python train.py --n_layer=8 --d_model=640 --n_head=10 --n_kv_head=10 --head_dim=64 --d_mlp=1728 --vocab_size=16678 --activation="swiglu" --norm="rmsnorm" --norm_place="pre" --norm_eps=1e-06 --positions="rope" --rope_base=1020.0 --rope_fraction=0.5 --qk_norm=true --attn_scale=0.141 --bias="none" --tie_embeddings="early" --parallel_block=false --extras=["some layers without attention", "local attention windows", "shifted keys", "gated attention", "exclusive self-attention", "value embeddings", "hashed n-gram embeddings", "a smear gate", "an embedding shortcut", "learned residual scales", "skips across layers", "capped logits"] --init="uniform" --init_std_qkv=0.0267 --init_std_o=0.00668 --init_std_up=0.0267 --init_std_down=0.00406 --optimizer="adamw" --lr=0.00112 --beta1=0.95 --beta2=0.99 --weight_decay=0.14 --lr_head=0.0109 --grad_clip=1.0 --warmup_steps=590 --schedule="wsd" --decay_fraction=0.625 --decay_shape="pow" --final_lr_fraction=0.0 --batch_tokens=[32768, 65536, 98304] --seq_len=512 --doc_mask=true --train_tokens=456200000 --steps=7670 --dataset="wikipedia_en"
Each number is 128 + 24 x the weight over its row's rms, rounded and kept within 0 to 255. Layers, rows and columns count from 0. Numbers have three digits each. The size before them is the row's rms in percent of the matrix's.

# layer 2 attention output (transposed), 640x640, rms 0.0472, rows 530-575, columns 256-319
081:109137166120135163133116158118148113153130101179078124146113112134119116138142105108139108099118109129121110099143125128134117130110161140074116100185133162143179143123139143151101161137107120
075:162153117138125130122139119136123142091103141088113113147153130099139130171125133116118137139142126106158091134132135122151116136149130139114148142118146115117139102125140102126118117148126122
105:105111122178136116113085128139099100083149164109101145106167108138088118116114082123094156116111160108148082122126115136087161171124120122116140113193115071106082148097139118106120110127123092
082:075113134139129127148116130126137111166158124159138138084129136154116144098110104127139108117111127127107140116130116145100160136109117132139127107155118128114088144103109167140143155133117143
097:137105141132137123157101111098123118112147125136093123147166113127088129166086091108110117112150099085151114092129133135130136161128156150119163096157132088107095135126114094206113133113105114
096:147141154116096150159154103128135124102111119103145112150129125143123157151115138109175112150115100104106119142106164134162106085126120131108115141085143148139142096118125130148051148126115148
101:118132164081107100131140139100101089137153118127142138084157144149088151115136126130144107103089131086138116149125118158099089115096130121153097099120115141107117145111147148129069116127094134
094:168075107131124152139125119119120156133138152153144108102124172120147106144179139150094151134120160154176152112139134149159126136139162069180164169089151121141141097146146156111203113129187157
072:148168106156120103098169126141116133121095158095124118146134122103150101136138165128140115135166143109129127164110139107152138152151124112119125143098124136136120103143161101099116120136101131
084:120118097115134113131113141140141135161088120142086161177130145154143107123112105131153116139166122124105089149087124096183106111110146154085098115149118201117121158127119127130089113130119093
075:151141130157152115085159147130137136119128155153127097103148153098154118141166127138138140143138130120160164110161149130175155121157181125146150149101124145143141119151150128105125115156136142
083:117173116171102114097127143153138129123099119079126128096100125153128136088114155131132120158139143134145132147113155136144164100154092094148131139131138120160076112149138169065137125155091112
077:135121130106111110187118127148151137147138109090113132138105141151119139086118085079147117128142093106070117153112120161140095076088094139090080090095138137141108133091153100137069142130136145
081:136092143116148166163130129122136135135124084179112148129100119164125133121143119113129114107118130145125143122122105145135134121110133094124108143141122153158138121106119132169143154103135121
094:139086150114111118046101143111101124134138169130133127091120186158076120099126113134136155105124142137159133122131143139116097120124114180156102123129103132145120130108121167124127119112143108
091:119126096149125151130101119128116150131086126120145128133084107137171155129128129156098129168138156188155129144102154117162155100146105090158144179111144121167096087163136142083186118124131158
081:118114121115151120157165157118129126148151116166123137122102172123145097105178112136105127097127134106150152147129123171117160129081125103113107138109125162122139134118112119125140124132153131
092:120123128148108139138122143109115115114095113126113146177113145167116124106107108132125134131153148103128135105071136113132136129131120153088112130126130092177108109112120105135099115130070114
087:124152137151133109087143136121123123113122163126134109114154145112131137139126129141147145134140101101149130120152149117150132123159147168132133128112120130114120125133138116109103120147124134
090:133141122134132129194101096138113112097128107109141138155135084113100140137096115114078125121133129099129114111123141197112106096126086099086127147151133069126108107096121125161101168120131127
084:144151125143121106098144112127112132088108132101139098130140128113115133148126136142121149146124123114161106122142163117135133116154110135124143140115136109127118104133137122102113113156124139
094:146143092141133094142093144107133127133107109111110128154137123123118084110112136136148133120145140120125096155117137133138084138140111069113145118144132091153152126106158127093107145146117106
095:095129098140147123089140140120132140185145151161154138088172136126131128112111121142140126121116142123127146127147108109103149173128137149172148084148086155084097145110113139130170124132142135
077:113145137144128104087130145132115125124125163119125105120153134099136136142128129144117135146143123134166130115133146135154140117153150146135134125110119130124119122151158125092101096154112136
089:128156126146129106088145119124133130112131166112140108132162142100145128146127117146135149139141107104137122121160140125139133129160148175126145116107126120110135133136125100108100114149123131
080:141108106108114147170114114138118147138109102119142155145092115146118124110122152113114111114117157137105128142105117118100108124095086088122118133148130123136129119115111132143169157106149119
077:106122117120086157155128117113165129179108107120159185152108115156131140085118110156143126140132144142114145143118117119131120126105093157096099130128125137129150137118090117137123144113117117
085:142149126144144101094152133131115134097126167110141108133159139089144128149136128133150138140130114104141131141155141127137130131152144151134138128110119115111134127129136115106101116158131129
096:122081142123151112140115135134105133102143129164090120105111150121108106121157127103047125110145146126172123104094121187115152102106144110160121128141130111119104148148152114130148105105144105
083:122130084108132149151126102160172129170126115127127142150121141144127126158115130098144127120157134158091081132145150122109103130110105170111121140152134153097189140141127155145128163118162134
090:119141082136125129112099119164125130111121141098092130141112153140104099131137150074100143114157141128094068160084124143091099119134098135133115098151122109104094135133167115141151150116153105
090:145148150122176099130120145133122107070160123135084089128142097102118133156127115111117147106132101114163125097177111151111154165135145116135143137153126067133112123136139105157128121132120134
073:118151142151144110096133149130099118103134170118116090101141136110133131143131122123124127142139123113176126113141148140146165134157148123145144143113135119150097112144158142092116108150109136
104:134088165127124178136115121119141126152138116141115142137105117134136177151159076126131144094135123159125133105127101114169115099126137184096105144106162155156166135117135118151092115134145131
083:132150115147127101104142117124113137097125166105130111138150138097130129144121142141126145142133113103147118126136141123134124114151138155121140130107137119110128120150131108097094111143122131
092:146160083112141085150133116127175145189122094141149123167152129147121082125088134160120132140125129135116116137162122121116102156133142113165157097131125090126140133141102110105121150136141142
081:145135106136146122133124139149125151106096109134088097174101145081161091151166142099106121126163127130128122135076120143150132097136138097112133145103156116170151131135148065106147120119138123
091:089123157132158158129115177120109124124156126187120097064121120123136141107178112142088100118110155148151156094127123142136173132116141075170140163128122148157121121124149165113185126142117151
090:106175146141127148093140177133169122115137079138108081127112112114152095130186142108151108120131121144119120127129126107109169121159099125153152157141112144162174141142132170123179148177100148
093:156096097151139148118121143110119160104124167120141134111113151099129109112153171124123136143137141148136134169081127124145094111138095095149156131117134110154136134115185146108164141117168112
083:134152179084113144072119157126111106167122121156133100098131140122113127115171128154108112119125144120164136115142139093122116141120135116154140170076121186146131113120141130141181119153096144
068:174141126137124124086139122121156123093119141122136104122154144107117107145157153157142167145124149116188161114160157125149126156136128125148165163102148100147132099162114118083132097161130136
074:118087138112140143160114138132122126124140105160124136119116127143114120113147122100098108099116146136114131118122109135110113123105117104115110139144116141137131135102134144151149135115137116
096:159103113141124170129135097136129146093099158093156150176130128116136131180092159111204141122121106120083096177115156088106097140109099125112140123132124149107153111115134118142099172106163112
085:132161162114148151103105153093095110096172120133084105098104118124111125141164105144105144114122123135168117063135138125116133168135134119173140182135144102171185112120146154148147124162073129
106:151102114146107127166142064136108175114098163088164197170121143124114119151125137148116138107115145134123141175104102114118101132105126151118138097115137090113127128128104090122123123089155121
# layer 2 attention value, 640x640, rms 0.0485, rows 531-575, columns 256-319
071:121069098116144103133117091130110126115130108176095130129065108111101097121137089153165130125095118109157114119122152134119106114148145120123142124135142123096093134119133167137111118119135148
102:131138143141117089122161158099140107127176159130159108141140106140138136129155162140122094132100155143109178127105188143137052138099131167147118121141168156138147133143100084104142121119111140
079:134190167118114167116136156112110148098119131110158136132178132141167145134130171127107163114123123126146133125142114125137125152108112148140157133128117111166140108130098073123167149140122139
096:150123149125137108156129167096176126103093163108135110147149132122121144093134149159117141102109179134086142141136158111150046110117124128149073128133136152120103146098126113127135111136132140
095:105126106143163139125085142122156110085058115120105127121128137116086126103137102128121151088119131146149070111117098108130187134122179131132097139127097087114077169123152160118116130143101097
099:147133125172092142107120187074154136109114190120164124138140148123144107129134133105102129108156157138099106117100128102139159141108146144120125149153114057160088120100117078115157125150092137
089:137105129117112113147109109125138186153149110100101173131116154145100104116127160153142135102136109066148085101153117161140107136139113150105100120134134149122138172122152121145085133143174059
070:120087101140159110106131135144121117125120101109088095144077152118114127129136079119182133097109149107125100158162149131122135118137146117138116150126114128125131144105121154138086149143158140
082:132111099109114120123169132146178102147102170153098105133130091091127136146125079119133105139167140113137143162112184144129107112094165114119139160138158116141137083116110108107165130120151169
068:155092112147114134131098102124114165172132125100059139129082154130077125123137115156101104089137134091109118135121115148142137107108123128099111144121147130108108137113163151152105133123141115
082:144131136089148167119119114130109141112185120109110167156143177109115119158134126141186157071111136110129087142153108133114171114146120161133128115110096142097132107125133121141092122120149132
074:112168106119102139119121087167133074141125121161157114139156113099153106130111110152134139166113127180146152100120147144135177126155166115143145111118115096142146112166128124105126135124104103
076:092186129115106120144126104142116134129097133132195137126167154119155166131119166128089123146138112139121156105127118117121129160084113131147139116141127142101131108118105102107152136131115133
093:159129109158114139146134145123117110157158159129181132139164143128127168123127153144114148141130116149091181118122158155123116139147130172123108120103112111134111112152102095106158126088128127
087:147127101111136137124137125135114123144164099149102146135131146111138068133101139136154137110130094092131113147188099144143155139168102115118131095124108197095159139094138134143092129101178088
076:124125171127104123151114123132098134158122125088135108107122114145093117128136152136120120137150128140122122106105122152115141114144098124137141116130124077164142126153140115117121150172141094
093:134112136113156119146171170157112103117165162119149088160139131106103160153126095136162108137118163153100123190114148128112107127131143114118114091162125126093142130136117120131138152097112135
085:142079119166152108149103120112133127146124122079056095144105127130106131107139092130123120083104147119116108167107149139118114114158166104109103141136117105120109157117151168136118121130126127
086:125143123137157121121122133140104117098145092166149117129120114128130105149127160127148136138081126181127119102128113107133133124148139155176143125134123161114107153126118138109136109146104114
079:135079099134157128132092111121122132135155112099092102141086093129090100122128127152146142117105121143130097134132138133127123123155149128115138107134123118113101162112133192133091107139130112
092:089108090148089122109173148112111107119159169140155140167112096134109086143126092117158126131130156093134088148125164126103146132112139126142149150164167131122100096108140109141109142109153153
094:152133159135118142127155160074135171141118160090127129137157123139155133127131151118133122148127126099115139128154136140147080129131102122132129127134153120202137135128118074120164146169130163
074:175084114127132134132121133114148149124175118117068130153081142121105110141140087122150132091114129101097122150125119143122122107162154134096139127125124143123108127096144141161100133118143142
086:149076125159140095146092123135121106150136126116054112135072097128096102109139102139107094102106147113106121162103160120127113124150147127102117134134141116148098155135143178126116127141118120
076:090181144083132144120170138151126120137106122156193144138154143117151117143128153129153130168132083144162140114154112110116120136115106131167143114109139181120155115128111118125128119146129111
073:120163140138147124120127149145098110106127128134126137104159109103155156126116144086120144131122123137116133127126125113111152134122139097155150111141119136130170117156136099100182167164110138
083:126082123163129104137094110122111116159128118112077093142077115134099106118134080124139108113118129139098114129104144127120127126136168119098107149138140103147105146117134192120128114125110122
094:128138145094088128133150126132135151155180112142157138126130138128134112150116168135164131149155112147112153104124116120120107133133103142109146120113113163105155128126125127149117099101140099
078:089155116114129140114131091115118113135143088178116114109149073134112132112150143132146170177119100126198154090129128115108135119129135086124179137118150135165144125152116137125131135146145132
089:101093119111096116122146136151130105149150126149145117132130102152121110115140142132213112188126135129174168108132169122132088108167148080112107120109143141104150138143132147152107108092141104
089:107112133130094111111126101118088111121147137140166122109116126129147168116148150121112119123100145159115142107112138121130126122120109131123130144143154128085138113140085151139107108127130145
069:146116121157132121118087120130133103119159114116093120152082163143093115114133082145130142073088127122104083142132121131138126125155136146099106130155125126114110177108124169166111124108147127
102:129135089136137066165137113175127101134116126160125132107114128108137134128093135127056112121127103109123159151110168144145126132084152068111118127160154133082115135150147122118137123085126119
080:130060111135139115125106124128140103130147106097073114130080106134100110103137103130136119115106143116108116137114133134138116105158169127113117138122116104123101143133149178152119107135132107
090:079116125116092145093133138048118184137144146093161115121160091125112098146146145104146139124144134097156050124141133092134173125125111105151167139139136116171140099124117114127143148165181135
079:113086134119109094139149096193135091156148123137117114144084120126115088146101081121183072148148136094148114122136150132114130115125142076121126127132137136066154110114154165154079113110147108
085:154169141128082145140143111123119172134161101108128170121135170151158119149109145125106123124162100105117125111130120125135146145095057149100161112146144153094153145127105098130116136130149120
089:113105141144119126114127085116094144127124152079104136144089126145104152139127111121154128149138106104157117135140141140107177142109131095110149139125135086089135120117127157136105137101171151
091:102135105137109110126125124164140142161118123116113132145115135147169104137129112118159152162104118122082132111185125127121076105125162127153093153084118163136124120118170134147085103107115105
083:179115099113118117137132108094125168124112155112119124149120155138139137135102123113111126122181119092120102139120137138146168117108095129111142113155133101122108161115122116115132128147151169
063:111091152129141139116104113139073150137113131067119117144109126128094157134143142161101118083129157135125088135135126133143125100138109147125109146163133126137127161123137144166077128150134119
069:115184141099120131130172123138130116136116126162180132117136118131164152152121139127105114170139142149127165097094129129130135152089089162134141135136141132115125126137109110119148130121085125
092:077121125137156132142139139127133075138074137134136102133147130131131129074131120146150142138097134148146156109142106125113101112177180119129089136124124130154098135133125170105111137122071100
087:133139098167093095117113079138110095129152154120129140175132140156122190109121120149093124149129127113131118149096153126119148140102121147099123140186153087093107129127117103117108121091139143
106:107129132106178123138138151158154100144098135129142124097120127120131124115143147128138105112074112135092139110169127136143054117109164149168067083100140174125144122136141152128110118150091078
# layer 2 attention query, 640x640, rms 0.0498, rows 576-580, columns 256-319
082:167099138132101093124138138161160124172179130119112112094057167104069175104156113084112115130146083192124143123106130166130156125102146144137139174131154123128145127070121144138137162128105146
080:148154117126083158108175101129113101136136120133118153177123110125093128125095133114119141121100119122146067147117148126151123129129172171157147135092138136149147135170096161122087129158105156
081:157136154126144127067145126152119154141143156150120130166107106167159094116105088118127129096151134130129180115128143110138121157143117139107136146136134119142127120127126133149118128140156107
090:123092121115184130132146159133148088126093104128104139169126146141115113158090118142170146119111092125115093148146101091117155148142141111138127164092148134110136148099155153090060102116175126
088:117130145081156109141129130185129144155099113154108151221129110128133138118085098148134156093110101125137140184116131139096127065209130130089140149130163129112132123130137161111098100104087161
# layer 2 attention key, 640x640, rms 0.0491, rows 576-579, columns 256-319
084:111117136149138185111145072127146115130098141120086145087138125137121104120105135111102175169152115110159121091087080132141111126133107129134142131158114102151114144186135143130137143148123114
085:072131160122110116120157110146126103152105121158114129119113156159184130151155107136125147120176157116143156136106147117141115127150147123142115117119097166107101180195125119137130126086130152
091:095144119129185130119124164141117157159158119113114145103147134118079127172131137100178086105149144096129120109118106129092198128161113134115133124130122118111126131148147111165111165125097130
100:135168118142132113152132120127142144134116133076149124133130105128132099137135128145125124099146109100106115124102117137117171141115123073121134116137108130108146139159113157103160105064116106